Weights of a small transformer language model: 8 heads of 32 (4 for keys and values).
Each number is 128 + 32 x the weight over its row's rms, rounded and kept within 0 to 255. Layers, rows and columns count from 0. Numbers have three digits each. The size before them is the row's rms in percent of the matrix's.

# up: layer 4 MLP up, 1024x256, rms 0.0424, rows 522-556, columns 0-127
# down: layer 4 MLP down (transposed), 1024x256, rms 0.0426, rows 522-556, columns 0-127
# gate: layer 4 MLP gate, 1024x256, rms 0.0428, rows 523-557, columns 0-127
up522 102:165118121108147129099119125122145104125126121181124152111151112108087114133032186118162128108087107064198100186118065157126130124046135121124157113127159103056154114148103149097139137099136131166162106181105107120156159083167123121142112086078149154055098175141131109100135102108146156062124102120097179154124139121141138100122137145138173121079138132074108150103131141105142106122117
down522 101:174116095157173134072182128095110152139125131160093166134143146170154098156152124093125123254109074115173094168094178157175133147112092089174145156110084137172117148169108168145117168104102095122133117175103197111133127125123122151096125148188111130119111154131127109091101106144155105127115123152106077104109171141103183144171085098094085141127129069169145107080121138134099193107132
gate523 098:101111075175156143050119142089101127123130136122140114127166125154159109090073137125150115130101162103138142088100136115124072144192120165166084119145160148120172154160165099095084138111191064095118184074130137199151125069101104086175130180117129136104083093061114081058122111179104133088142199078112089109098132148091085086103167164141129096079176078156113177133151133137145089182106
up523 101:126168101182171109043122171116132155158105115115141121126163104147149079084095149117163141104140102150145112062098102153139133133135152180147074081147120111137169166174129107110152129114207140114109155086110098224141112039096102092168137177080098134108143107084156107124050115199093152105123182090108110097160128179161117113111118158120105086079180069120143175156163137130170156167112
down523 096:160149180121113107186182110118130108169118115138096065137133115092088165149152115095146125162129164106132153184100142076099142140093135130103192167096119152163120132133109154084106125079088144121164091138114138050155077168129153131079144099142156074131170115163154182107158123143158100116149092134144145140098120092182130124132084131122180169174120190135112123092133110087100164112152
gate524 107:170133087094104103113140115114132138147183121094128046136115130185086134050084144078115113126097052136114135140072081082110107097144151220129145160112161168123138148141137159159133091144132173107178164108162100071051106109074087118139146143167140124138144085147109129117145055109123157176127107147128158090133077140157144127118153118153129119150131093119081122081160166107175111112118
up524 105:153101147115164139137127057106134114151136123104056082111130120109117092064085123082104099121073091137082103177104105147124116133093150145139127134139149152068151153155151148122156086128137172116149150139141105133082097174092118039098126121182132129134179142086128129137164074119111140134095167130129141137156119098137126173136075174151141113152103075065061131119123172134126120136158
down524 108:046098121181158138161075053076152117136053175171073170097156125105157107092148072166144114080106152204120148147137133116136115118122121068125148134163100137103127158115152101118152122121152127143122099142121085141129133172136166096073092142125117157142110159113124145133109094152108095090073143071077116131109155140157179137164099198159143101148139117108100128156096080128058160106153
gate525 099:114113074075077112157114135096143181151090118075102113143132141138144159131151104115129081119106177135136167138109118166147143161098166131127059157173110148127090140091130122113095155126153141101151099154083141161130111106112090160166164096139107106097113140134133135172102086100121115102162168108165100113131133171179199128082088105150138100137169100141158091155145145121160065210133
up525 114:132127131096149168092111118075145099162102114168182135146077140091144119137172104117125128126113190146147155093165097050149129102170135151137127157118161147106129083097114164174125146111157121116192128148158123144164088126166195135142170115162203101185156180136128170116144152113125112155143124153070069152178127066109128152104131116105104184131111069121166124100160095102181102153152
down525 107:090097148136123156182138122097105197120074149077129165068138121144143155124189147075151107137141178085145157077127161134167111131148132198176124206141129084125103115136099131156092151153125135124182124127144152153109096095126146178083149063191159100112106169084144103170132109104079145105157097108120128110079110124080120153138100107125176130155155047136088128110122097116198101129134
gate526 123:128138072148167049127094155129142126065135122135140102101188122183139185218119136168113182116162144116114199091145110135124117158159139120139109160185092126103132087143075119147136128123121095122133108118160133105127086100139157095100122174161115137128097076147162146168102138113099104107123187116143173183139078174167134171139106067110147133082158096127147085139138134131112162215168
up526 112:157114149119161153136179152190154074133112203146148118158108119094128072137093153114118090084084105071160041137099092099115156139146134060141128104140146038153105162130150146093118132174108157147096120147137115231170173159134054170136189108080150113145169174109105077132132096127154126131177071108122106135103146143109090109132124112127096128113167176136107159145116092164145154107107
down526 111:130127166100094203128130133147080134104109127149135102194071140144131118035151092130126102141093127150188086141100141095118128103162126129142149137063156133153088114176114135140100097141147165085095145136092072136172176165099094152164173097165154133186158201109158085145151146135162165080146080094111133037061192075151139134137151122148133153140108157102087178157116140152128092109084
gate527 102:132163062139104111128131124174145097081132130135152148118141106135180131135118118100083104157153118120107123139112154125107163125095136193166214148073105162136142137172036136143137172170141119102147188132144072087159068124135107093115072073133064109168089132160096179115171154108137076138113132134108109084134119149142157132130076107099081101193090081151094089113159140128157117102068
up527 112:098165066104107168163161053160148082133106117176182104131110098099097145102114179112155131188101168135094143119101135151105079171081159134110171174051147138133159142126122135112197132192141162154173175153147081136113092127114155143094122046119113093113108125140069137161082143134151135138051141196117180117174097154130161119133126145113124079179149088131106146137124132119160137096105
down527 108:126179097121117165138194063132165117094123136216138131127122105087105108127141147131126133180064102143090085180044141155162111154129120121160207155106133143154117172150102071117140128154117139109148101153139133113164139198090165130162138082118121125080139152143125132162126122169157086115075145140092151113085117142098160128106192154157114097158141091089078142175150095124135165134115
gate528 102:120170104121087057124157122052104149114133106147104129158177149103083090143168109112174121076131151150089152151104106112127150059100123159130172193148144179124130117124063129201120143174105114169148097051064113130194142098135095168156167113080150122115134108102101084155087127058118096123122122144132069154086094113162127112097129105116138100125150144083193138123116105112097092178173
up528 100:127163135089162119150117160071141163119141134088137139113102129115089131155162090115150128076145163140172110118120134082090129158164126147074086156106132143170138124106141147103116118133110034154122212119060181106140170135124171088179206153130073099104165083151124146152116058143116109151149142155151155141123094104119193176131111044109136097103087114170128117129119069119105172143142
down528 105:109125118102113120128169151095101152109184085062084130130165073137110097103139123171131157102099163166099164155104158065117152130137129130150131203182149126137144141139108174135108109157110141158125152095070149105158147114130083131174188101090111127168150046130108096155070105073150130135164125108113103085086101155133139111122168079092131097114144155106189115110100070168132113159160
gate529 085:138116144179129172112146163155178127137087139145111135163131107113116157099115090087112136095154160132155153096141090137213133147173170123095092137143117079134124128068089189138144092148118150110166106101092148068128147101181144144070124141166102164110121158127131141109132112139084115098139129120171115095088169114148099086125085115150143138134100176140105147175169153130170146103097
up529 084:154152165171095198127117073133214156110098124178186140157116137109135146162153083098145151112111130143126162130153114104185117132187187091079076141125090141116131122123101125123149097109145132137113123137126171128167156118163184130137100134166106117149055144153097126125145104111077139097129069109108146159085148136160073127102109079142122188138132170116116097191185118117189117078125
down529 093:198100109165103128135091142052143091112189175149144135121107139170149086154148080100195132109064090171141133109182154132079118117131088165138130145106128153173181086150128154115150118126103196145126164119130144164118135088110108121148091108051157124127152150107104157086126106094107134091156159112089161114130109149052110107122166110103078180173107140095108072183073093126085092159131
gate530 098:172119125144110146086107082094164063120160105117093175108156075142122204107148188146086120125146144085177122148110055110136134120090117120146129198158141128084176139142121144162121144107186160145178093132107069142171136065128119088093096195150125088127117158102108086116109194153115111060088171175149135108123176170121164114109158114139175162107121102119145101093122152077122175143112
up530 096:165155137151063124062137141073108152107131053167149142142108075105079180149136107148112095094129184063138152076172108104136141138091113135099128140151138069080142133146159133119127128163167124139167100090104068125178119184124096104101106140144141125067112119151107123140106164143134120089145130140148090130157111121097184170120140099162108130107084081112103130124089175044141196128154
down530 099:192121140164104186128113107166101118157142172106124147128099128121191203127136144120187100166087122033167156139077098103126092158138120162120077147152118102093127113116105118126107151109136110125164159111109104130146122064111144131115104111161179152160180101108096144084104136107127141072118177110119109140105156176117181184101188095096169144077133121057152166165078170065072156113149
gate531 092:116123171131085127121138160104149080081110143117137157128138145114123116152118134054072108170106116132106137136156084126184114114139139157100125129162120147109159140121101102176170081127126196084038052111177129131176145096212118086153104130183172142159109161085130106155110087162169164149213125097168100079171131182121150160108183073049130131172151179125158149118107188145146130086074
up531 094:122161180113099114080102142131102134087073141094121165103138101117115105176096159102091070149128103154151122153157101114185124128099087221121166131136159085155167161116125103118152102133116199125116092136121197137135123093185134070179160162160181172155133154095087093132107101181160178108142209111138074092116069134120132130172097129028132068173116113144131131100078171163104126127099
down531 087:156066142164155091124126098147069153202124126148163124122127173140143161123140147159152125089092115119149143106114165138075113145122139083146094137113145126097070100109172142146126144128125050140129169111142031160100139187099169156102129132123074044061113114153136145115177114139145110111081068118127139123104185107187117125117126156228108187063131106105107152173129065113131144141148
gate532 103:137117106111137110150110170136167112135130072000119109142108083090158075145148110100175132094079099116114145146100144113096119126191084113094129197111133064131109087223088139163120071145054133142129113099149156146194144115152106050119150123064138170143124152088043076109214161126161124130183117141139087150119147083106097150111143141168098124149102125149145098088058151153175097105101
up532 095:135125159159137158132190100132092140080104197212164131079170149130116148131121165182097130129183157132116111064165103135152115146029149175128141083128158147145092145067216118088112176118195124138133157188094119103064138157131179142113142170132101144135134094197174175159061099093115119091061093165137167130164103193080170169186120148125167124137176128123111154171168138121091150132123
down532 098:104128104154147093134130151151176152149109101021134151155084042084121111141098138108179149155070095118108181135120159106077140107181132134111122160135135152136112136216111167130159101119080129146153057098166146116127137116107131074165136098104142145134096129072085139140213133116121125144173120095134083103097151073156098133096153120194131135158106131087157085127109171181155113126133
gate533 103:090139158090132144146119081108147171164121141187175111086129158149093079112083125130111143110122177100142123157181184121099106112184201104126135129057200179079171142180146150149120172150119075145182103147148184107117134149153152100106129092156115136165130110115171114113168118126137160146097131199113109131141084100130190128186158117159129114157161121178145136131182137082147130178164
up533 113:072097120122129130139107070129156159166167176154130128083100136169088140105143104138124097106179150150176154126139132097078158115138122077083151163164134081090129115144149157112019099078144127058131157094141133141176136084142175154137163140127177112085154096096142110089095133097156158125078141076153111092152204125154130065097138133112182069189081125167148156090085115121106145071095
down533 110:121112111084089175118090120165144088139156160181166137143108107119102139152195141130127135115173173177154138107139111149151126123122146113113152172174111080117130108130158156149074095133145142095134118086177163146159096080120126157094161075144124123103118120103123083131081169127114210093131079104106101171150206099141098106101133083128162126159102071133175137124112133113117143121068
gate534 110:131230127193077159143146092121122103118187117117166160102142099114145164150171146128163135154113152151159156099101088167098088188102130123147093135131159153101143104128112087103105103124125163136118136085213125092050169162129176103108143102143114156118122126101092118147099117121093133143142136071126127144085109158067132131070116148107142135200109163094086138119150103116112070141125
up534 117:152131101185122137157112112100146123062122198160133109119146173137164139129159113168103139155123110192077172104098094138054140096068125126121133104205171169136104162124126098154098125161143153116176105110189091145116142151117138094123204122134139133120127164177098130186158153191098115142114120084131108129121137078157127109072135175076088135151117186165118227105128090181137110109147
down534 115:154132118164090134130101123117167164093196151160164066121155181171169178101118114120137097135154082161132145120154138147139125068079133168092144096135127153113130120147109077123111132141149169159120123097203067110094137179170129021075142092124175129097180142128152149121091120143118108179086107056119097124116099131141132110078141184072070125126171178152102169117154121140117107149122
gate535 110:126149079106128145131230118109165088115159124172072093105177145142128136141119126126132128155109133219129230177095106126127170110088181118106137148156168093154133106185038100148096132074084078115098093105205147116103078101179127120134110110104156110134154110131073123195173086118089165105127136083055119125176068130158113167080108076139097149141109107132103152143112089145133076129130
up535 103:151094126159114117094062123167050167131092138101131187129076149099165093138138160156146120119122110040089055118166159087146110105129060118139095127104143163111126138090211159113147141177183173170149165145067129151149143169069115134143116147109085125124123150101186148048078171150185090135132150158199152144100143081048154071134164127099157165116146132086142079108118150102112163153130
down535 099:106176089088132162162194133153204135153188149214105079137146090175147103124115130129130121115126135190124168186126136134110140124094087147134120133157130131145124131178091082110170093090099137146116135144155106138120120115131078118110146137070134160151143103143154125124148085172147194170084097117104097197147124135095152102059156071138101140151170141064100097163082078184142102143112
gate536 097:135175088179154156180151230118216131118141156117185133132093104077097048100107114139140118155114146108124119092173139170096114094164130088164122142158097152102103081126089114134164108076067142084177120140146177122152176114157109161132079127176128107124107117085133182132133135157136155144130116111106033134118098175144104151122085150114131200110154091177166081104087138174156044133196
up536 098:154180166160146160124160190087179137103100146116198140146088113112116043140141124093142112145139107145112167095128112163105124091155137106140152142146082153105144093133083075122158161079067159092121133168156199146125164055161077155105138135152096113151126126104125175145090145175143145108108147151132056114128088151143145109114133140088137159121131074174161094084114098145110114116159
down536 096:119165141149154171133109118146107169174124172105087109113074146119125136126124150082140137155170166135095155124133150101167129163090137149088184114181054107111149141066158113124110124141105113165099121116168140110132120135097153125105202156149111113170176174148137099171121147143173081109128199094116124144175116108116153126142114089124146124120107094168148138116179111060113190156143
gate537 105:133139138113130136104084070068148105125131162085129137168080118118110102058110156085106106149145175064053129122065080123097108114183156036079127136096073134145088107113141110072093102147150108161170176061088124125117162108166141138168114150116113141109153111199081165103168065119108138161143142196143140159151104115078186130115173113103153144107095137181149160123087161149120123120124
up537 103:172144135118131160133086095166125068105178118110166143128115092098090163111104186113097186183144111106167149138094078113119152101135161113079138121144136084090139104120059106118106158115183135041126216156108163110107135120121154152137120130131187137139146170136129187154156133127101170110135072150136131141133063101087098101087171092149157176131097154163102126101131143142104133119109
down537 105:119104172140102217168100072114140115111115115111127154166123115157114126165074216108077124136111137118129097129082071167150111112176146112146035144150121147116093105122072122070155133128089163165101180108128131115162108126127181201101133110128116100131165185153155160064162136068118110108131151139094105081154172120130124144149148145067116137070086148167179095113092203149104075131174
gate538 109:172066161073067084162120082151108134146118141161158139138183138142134142139099145166140092081185150125131190117136176191130166144147178119115120166132096124149156130132166150112104094152092200133142094148104163107155147098148117102101131073144139107184125139116089091146137138156142103154164098183113115083152098103135163074123172063157135130177074175177090158110141093122066117091130
up538 107:189148134117177100187166089152152131115118124137144110199103105140143158131113090175085091119143094143087120142119136136128103117073079131115144173108110155162117174066151108114137171172117125147109103130128065160133145081161143121140145108157094086115112130133122131136147122089098195094130047157171145124137091103196177088182164156087128168155133171144179158089178164146132080167095
down538 105:131132093110134118166118137096068203177098145130167140142142162125202169169116117072167120078085092085123075122126102147121116131126141177121152076069113151134138130109140142146103112174163117086129153168200137144092162098158134102109075127168129133147085108085105104134113125163122165129169082105122174136067055117147134080097139123124109178118111184106126197083139176127110098134096
gate539 112:119129213168149149112124170102097134140180113120128048086138119100110150149168155158160156125161128133117163081142159095103149150149145090093099129084095137130089103135117082157126090152132108078153130086126138165087006110132118066091101158140145127141136156098111142131135090180162165125139182189120111064169099111102140137113109086167139147117095231166139137105117165123133137174064
up539 121:126128128105171119158133113137152100106081084072124165139145117140174091087108089115109124168089120147123094133112120110145121111079154129196163059125201121126087146096141136175120207153156118175127101134088183099134182133160174162119142169144167061121152101199126140107106138107151201169091143153139117152138190087138114084086090181115139130190091099059107093082085172143130141124175
down539 119:111093099092100150153170154101116111131132135071178133113102134142148086047147079098068122169113126110147128131108100091136130153093137151218098108114124133207099142140067147123142125197084141118107072084109125155140139105159138121085130167177188131162133111140189095121104207085143176144101110146195142145128166131131093072108187120059131122163094143095085147102079091158107129107170
gate540 091:134131133126146116155180159122130146135136114143152149073123157166098106118127134098143103124149140107094168160101145111108078141151198054062186147159178140135144115113123135073105136093124115162133119075128172145093089147141049035120080079144143165139074142148143148145132129089126142149134138119084129150141119102163113158191115087167083134118112171108138123089095177125075130135119
up540 096:110126153090157127119159141123131093135132108199192116097088147141115113124130114091143108104182152149154191099086159115112053139118207067119135184152171141152175077170108177070053179114116150167167124105145168137089107144121066112123100120152166196110085108177102117116143090142164134168146145138078136078150119120186090132138114080163108103126131158064170103066130102126091111117160
down540 100:142170189059152095086176130168071094166146142137143122103091090090144135147084171062121153116154159173098178079129147110141107180128152151184090092126171178136120076170092196129130115104094156172181130114151125196203134083142140130097126122120154148151105119152144131106140133191112180160121113152122172153140091068119120067154145107077156167150073146071144149113121120096150165139139
gate541 084:140089157088143154161170148158109094082125121145152098112164133178160161138132170170169124105106140171157174116107096119091080146129070098092113172104124120126133067128107105165163175101120102184118100182107121153066130087176137149126132153049157126178106108122092124137111128115129105117089167118128141137133135120142170108091075106146155158140102108143108083059160129102134111191192
up541 089:145144132120148097175123158155110059122199152207150120092153138062132104088157116117156097145108142136118140144148159128152109123084145155165157126146174187132100097101099160126046135165147129097147166105171153083163125151112165135045135107124126135140120115107139109084124116117137134120116098108074121099094092167139113133088147190049063127131105105132135141191125144121133110119193
down541 090:179165103112145113125160168126160107107156143189126198083158116122182139112140101126145130152142071067100130147161156160148183130066166132102135083143160179138068089167162126148123090139148137146137085166157198051116069087141136099146204100074121154113160123150155122070200106162134144151097094107069118145141137126095127118093147176089133125112146136058140108173144118133105151201139
gate542 098:154117112089096149108136065107121113189190153126090143133154176143112108074143155138080083121139103066097160121113109138037171134109052171192070128140207173109162177130089126154148101149132179109087112103100121131156090100152157118132108116105159066186102146119117143119166119172190093128159128194166105156170125137133150111101122128121160181145085086139183126050155137153123123133136
up542 105:099155125128183076143098196114129110099149141136121095092152096118165165164121147132087117165140178132130159094131128123190121111147179104142129126132079078177073137091165135145110084126109101166140109129152158182100159140127127143167127129145122141082126090098091129115131129094102116175099165092063158105058122139112146175144136105166096075199144111126058175129129125134156119148154
down542 107:130209161095135078137102091109100101103161138180102127110171163145133123117146143109088132120116126064070164097098121160111185092087050148195125110143139111132127156050098154164134111107098099123133058160115102143110127199192156113157160118120100152136120098123113171154150119136118101131101197112068096118102208122134150142122130098156095138154100052119137191131139162113126112159144
gate543 103:138090155176157151135165171092142122093172122062101079081061154105102152111144124150081179129099076092167136160138129109133130141194194184091132079167115145133076139173130142145139135082070085118168131134151110095116128103141156130146128110088117126070154117128165153103171113127147185184097112101125152104123080143152123113116136088151099110146178118150163181158089130144082160187114
up543 093:088084127108145168140159153121092105153095028072078093137134164191071115181143104189125156138135137117099116141100128111106128117182144135102131119158147212081090177129121129107126106081161135093149167137119121144141070071081144081158084103187130069093163211138086107114111118118109152148125164082121165085119112187135099106107171094140119084160108078061127177125115102105112156096140
down543 100:103164080110115125120121097142093141163118103198150159148165076160147127160142127134146123108164153151104113089140111146086127093070085096172121133097135081156134118088128099137118116131163166124120124076134136135116131191126094109110070137188138121167150152107135113208053132122101120143149138182095086136118129129101099174177123167119128138164082156148089055130169111142169049134115
gate544 102:146175075127110096126166044113079132138130094121158115073159128126079108151101137100113077162070134130085096119133118156129157169120094091117166123119123174129142138170142123114139091139158160116173137123077108116167129128122093074117133139090137081099116123141110140079162110149159131173161129216117161101113107200125180079079121121101122174142130140108146127066143123153152174142107
up544 109:063129071162129137176122135191144123189142153145198099169112113140186157125082157137114124082103214151066111139075083141174133121096156111170132112148112099144135089204122153072128145128120098134134079120142144149156105103091100153143121163113103149184121141127168158146168118134086128147133148125128134145141108115063093152133108133082112124050105126118173184188131079098167172145088
down544 107:135085160148113135140146119145096077150078141164136148168079008094199145133107155136151142133128077128090148131109107140127152086126170084093171111151152079128133144155138161125168124147195143105176149111107132223144120087133124149130153150116105122118062138105173113117115162130118129185149157108130149120132176197108074100152117104073175158143152145139129134171175119087138133107084
gate545 100:143162145106147150129155168170140178144099111102140099129134188085174045148137138198125099142155129177155119137135092107082101092122145124130103115111151130155116106108134162092132118072128149112122075015126118165131153111128122176146116101192146094119117153138119097171205096136145168124182087094104148115145150145124142159182144120132144128198115120123165162106106128111055141060088
up545 105:115161140110108104081145191103158080132100159169065096110246105133143109166152115165113159141188136189140156170198086149154156129135144156109103117129098133191102135195110174157173107101154133126093128084124129123157127189141190125107132137143091106172101102107103113156166095119131171208112107125151148131124148151166146157140105141090126129132147126157107076096140150137091096090182
down545 106:141134151122149076135103112076170123161110148184090095130216081174137164171147152150126206145181139142132155137180132080161110143078193129110119124142137119163168121117066158157141121175116119129091088098135140117141099162194119146067128115106074131166111149133173093134185129130153155123078137147143138135145156135160124117165072083060106108116141101157111085134117162116091099164184
gate546 091:166141142133032111167154099136089145163138119131168122157057080149122193097155133092127119097071145123130153080074177135074126149156117085095161166124131151159154068062153160089131122080180108121094164122169125104121196127150123138105144061136136087144174069169112186099119132073094110132208081103086134163120143103108141193135153056153140128134100128132137045117104096130124103142123
up546 098:166133125161141132102134174108064170114105100175128113111073080122129198050158127134055087109113147097215099123097112113107116114144156099129128126094156148166153080090150129117164165117178106109159149178070094116098103179139108149129148118118125160115100057129137157149117128087083138161141139097117150179096092178108112185142109079155135084147098132089144064131056141137118171155099
down546 098:175169128167120143121148154175053109104139081152144157104151124170165142115142106136100094139125199129185118151165096105110130134140125119081119175080181184151046124116081128150177152127113081068161132156109164121090128177145079100125167136124115135113095097118104118131090123063136161081121156080156116113097083155098101105168109079119181084096122114097131095161148142077129189073090
gate547 109:126126100123137155101156167118165076083136162087110085121221111088146128146090136108084085168104173150162110172128084097137138090099130126175173142129096149089162144119125149158127078115146115084156126117120108117093110156055152096120129141141129092097153115150117179229156108166141240100133155126155106143067176164171110145149129172090130161069106158124196131090159148144166172138116
up547 083:139143139116183137099096145097141169119094146123113135156147137099160082091127109101109155133132121134068094114099139158117180134140108162141106134150099115063155143147154172191147114134152131086140117152129108147123150155101144075139103145112171128141164110171138195101075143138145172105128156151113122103159108158102112113147142165122111122086180125160149161060100126133140134093053
down547 092:168146182161104104149079072144110183160132096178146191076068173132114122111153106113131155135163047101115172103111150136099114141125130184124093118112180111168106126135123105124123178137126161171126177115146140131157166093166144155139139140139128114182094120109098113040127110074135047165130141179119175097218078136102157118121116087158129086162134104153041102152102108087095088124137
gate548 106:126114111131126149115106089131070067127127095176081111127093155163122097042121073169142152100104119148136177122151082094120147115165166145083092070122154107131162104172114175122153149075131141129164105144152146172143136132157105157204124192111103108129101092138032092179130104110130160093094098148147066116170116100094130105098125089177156111161147129143104099104180192029160175141118
up548 112:166118150138166083160112141110155150095121153112137099127121055108189155165177120108124214117076095076101108131111111157157102089133118094172132150166131083096164035086104065144110096163135141128091139143088100143169094064152149132148166123141131102150092192088122144054170116098108104114141143120138149179086109090121084148155165133105160096095130103117110165094095135156120146109119
down548 110:119082130097166123101119158109185153115102127121145079078129132067188109146095140120136140130049152059136125121121173129118112067157090148142155148174118160153147109139113081150093145147102119122079079101082114159094095132169113181102144116079164126121103187116191153104148141131091114116190115166150149138095114104149136111121135078092127132134129084153128149119108102211135132151108
gate549 104:164125147076113127108154148155150185085137129113124107101124138099117143119103129128154116127123158153084102120059095100124136086145124114157113124135137124136209089070126149132114079159161097153155218170104201133127097138104104114126111135043143156154126166157154173117129139102089145092100130118081160186144119126102060131156161168121152144160175093095098217144122061128108130215113
up549 100:085099142090152126113143128152091180108139132157101128070149121184077135117106130124124120116099179096101106077046131127160169081176175100122132119122147132129175120129104142120116124196154163126158158143069164167147135127060069121168143142070181108122136114137165205123142126192097123160155124152133094159073147100145080132108144154121146092148144119118058171097127122172139127168082
down549 110:139155139146165082131138146121130107151106162187139111177099097179144105136141095125111135137122136103159134114207131138100111168094154156103130155139131131146043152138144104134152195126115102128111064124111062104150146135164143138128152117204108080129081095129124100104154170175175089143135147149124108117146145142134185142136089125143095080094100151190109066148137196139166104065111
gate550 113:172173139122117136119158115113144134176106134198084141092132147152156042186147125169092114132100075177147100103103109142134127112110138097097108086157132153162153198137144108122076122114134168085101108131118106169161134087147126152144135135063123107155131142108116092089132121107087134132114105141152125127146131089127082127124118065187130175155061072110107108137132105124095171142082
up550 107:115161168162139136083161088125094176139082149190145122114139130158125091163172145160151124162070097056128074170112105131119063127108140074136133140131140125126136132167117106094103095110070154105124124133130118149183130093142118152112177133120187076108130059147102131104157106117129105075122095124063080156138107118159181119155175091223104160176076115166153145105139144088119119158140
down550 106:046156132156104118078130130048132140132172160059224111097132136112103190115078158120146148105092051164170128144109138125160109126116145131088148137120115079123149075092141148136068101111108112090099139122128149110170143122145090095140076128114126067089134185098089159120085106141091084147167150133083097103104133153159162134122117055171113130097128170106111083128122111087152141125119
gate551 093:091111106142094140081131177129108104075146123109159160105137057123111145094153146169118146111144154106134161146117092104114107091074178053142132144153122138129099120135099096060035142089160132123090103123079098115164173194138101097127131131186078134137129160107067126183120101147123154107131103072125107097124126033114156130141111106145115125082135157085088164174104155133134173094080
up551 092:120139145092138145100174117172096180097142098123144111094119097094096114070170113159170075125143112121131149123125077112094109138136156105144123130146157142169102122182064053058137161126128163103058125098079112188183110158125107125118121120196093160059116111151106099143084090096127109082151089056134081140117061071076132139081166123112120143060073094080037122110113122143175148128066
down551 091:097145157096152150129148126121126159137165101153127096128071147114107157105124115104150083108183109106143136144118089099102078195180151148135129184116153149223142144135093112154153146125100183120060120150155173154122064138113100159162106142118082129064085072169167096133068158082150123080135095150111142155101089114113136128099211142073103127111106120158124113079151089143135140128142
gate552 092:127129163133169210140115130141093171082102134127141136158097163131134137119101132126152105150129132169151124107145058124132164120148129110123107164175101084169119127130107121117097114146135125127124120092111076190111164088134117090099147146124125079195088167109094149118114132128113155103166084168130055098156146123161145095129065162190104186091058157100081156098095155107178072119110
up552 087:136133169146130214136166125177131115162140110068137100125144105088157129128085111173145152141147117143138185170147115171148094154168137121086136135140167067129106139176114128155176198122155196160106173116115081139103092076136150102083185133172138112158121124146134109086098084117176137127142100126145140141072157173082113116187085133115079186108091141134099155104131158128151093117057
down552 090:136144102085107086154142117115150161201157145138180080085151109079104139114145100133108160148126126115100123145121196189113111097208136132133180088114129149099122158160132121137155114103158112132125123155137158080140105136127124174154179122157155172107197096172106065145139117142126122118074151101107166207048066157086130171137189112124138099158172170163165142124198124181082162147146
gate553 102:114156155100138081189159132081124103140161095096086140094162105081189098148086111154121127186117118111151110155130107148077125138141088140124162130049121128091149136127145144118121100117086146137139084120103043152071089171109107111098105108176073118083145127128126138129126099159135104153140156089078122139172174136119100158152176204161141116127114145157119127099128132178070059166160
up553 093:163122112171075141139107141112114159154128171096195156156086143190118178098139138097104045109108110076082163143087089080218140165086166179133090110169104085112122139106132112127138134091125039170152129122170122143122167154136144080168095160043130099184082124162103165136173119140112111121107109121130155100153054151163191105101092061116113104091133086136063069115141128182136156127106
down553 097:102161158178134113138158155097182108088133148111081140103137122119194146148130129152101135200129082142120135097159093132123131122163095165168151109093109118101186158163191143082134135122102100188145084114123064178086104159131089106142077084134079124084130128156072157115104137159102099185113115107104157114144166082141168148125159156166080146091118143146096149094121114162084115155121
gate554 096:116120133191076134170124113116137047185127096137128171148147059178102119096160150122103129084128085137104068090166137125121164179119103121130142209132080125149124191137078105147098167137095105099095145153080135146115159127139164089153143088139115097159148117199149114122126163096105132196182152094121133124118139131152139107136105145093132092201136150109186114113106130089093143103098
up554 096:130159142119169128132154193177158145107147169129131095127114176062137086175113134175148131163105081167140143150084159128109107125130130077151126093121173164137119087124180146151163000128190136083119103106121075115104125112112094200127130156109152111141134164079123148095119126117177107076116125132096103135189117137075075143115156086135111187134122105109147155091114117147119084136154
down554 097:103117072148122154168121136067124095170074103172138146126133117145144163080133078097190096100136073094118116092142122108135183118141103169110055183148120093179153185114090115140107161144114077115092167206064132148159155116150164089193142148118122103128160114160166132114163091107135124154143132110154130073114153131117181129097121149078108106143112121114170117123149117062135180076095
gate555 099:177081122106105139184104063158147096163085093150088100172098111134103164139124128125082113113089155100142094110092160105111072108150149074066149157155117176105121142090156186137126132120174119173124177127131087056110162149123116076141079125148161077122096115115123097086136138091096090151139131139123164109134192134134132152069221101126065099141105107118149132171178180128115069116127
up555 100:049153113146145112042154093073116111138124128144141131143162165130156059107103090141133135146157124134069081158137151148192146203118084172136141104151087105100146085171121126126154121123129166086132079101118161185172070090149122085175179127133122136135136119118161133159151132138125182105096125153103093096101132036180103141123079160105169099107100110132063148152138183104128143191175
down555 102:110191111093116178084124088148148124111114173120087112105141069114137072159096114106168157104154148116102150110131133127122122096051070162113128118112118135157125200153083093120120174095130086155101104157120162210102116170162121162171098103143166098093122124158123129123119105142111076122118088125143137100121129100168129163133061112174173156055141112094080101144057191126093150151136
gate556 101:116158102164123175183109155086126145133169129173111105101075094164133150127169104138131100159166137164138120060170169138109116049099139176100105126096174084154119121137103087099129218156169158208169146118151172064188122140150095126093077120143099186123137102128145110122111115115172152157159175169141132104084147186150165146082125085092117097102085105059126153129124102096139132142137
up556 099:107152110127073208124107143100152117117165155169142129113136100154109131065184132108108081145146128165124140136171135088162187112107106130062163106107154163111169164134131117135106221118204134219164154068144124103141154129106090093120174123188076137149170085128183150146140139122135162144141163192163130056125097180143135220097138142127088135103098117150070145084126155134141107092105
down556 102:057151116107110136168141191113131075133027119160082126095126139119113113079096093139113199087094126133138143132134098102131115110091114120121091166147140166184134125154126141140151094099126162182100129102139129115127160041062160113180174129125159136142129123149105054080143113084125085147139107107068116124110132101138108151095170114134146069120153059145126163116138147013081117118138
gate557 099:112098070119135131116141127108106103177209111140156101099152147194172115083110172124180107124140115110163139162095145126148104110144163104131133118139154106162122145141181196138138128048125218107114056178106162144182157162082174147107104122112099100151145131143097144151197117142094134135099117137153170149108150096199114128101141164138175110110083095124120102148121136075133098200168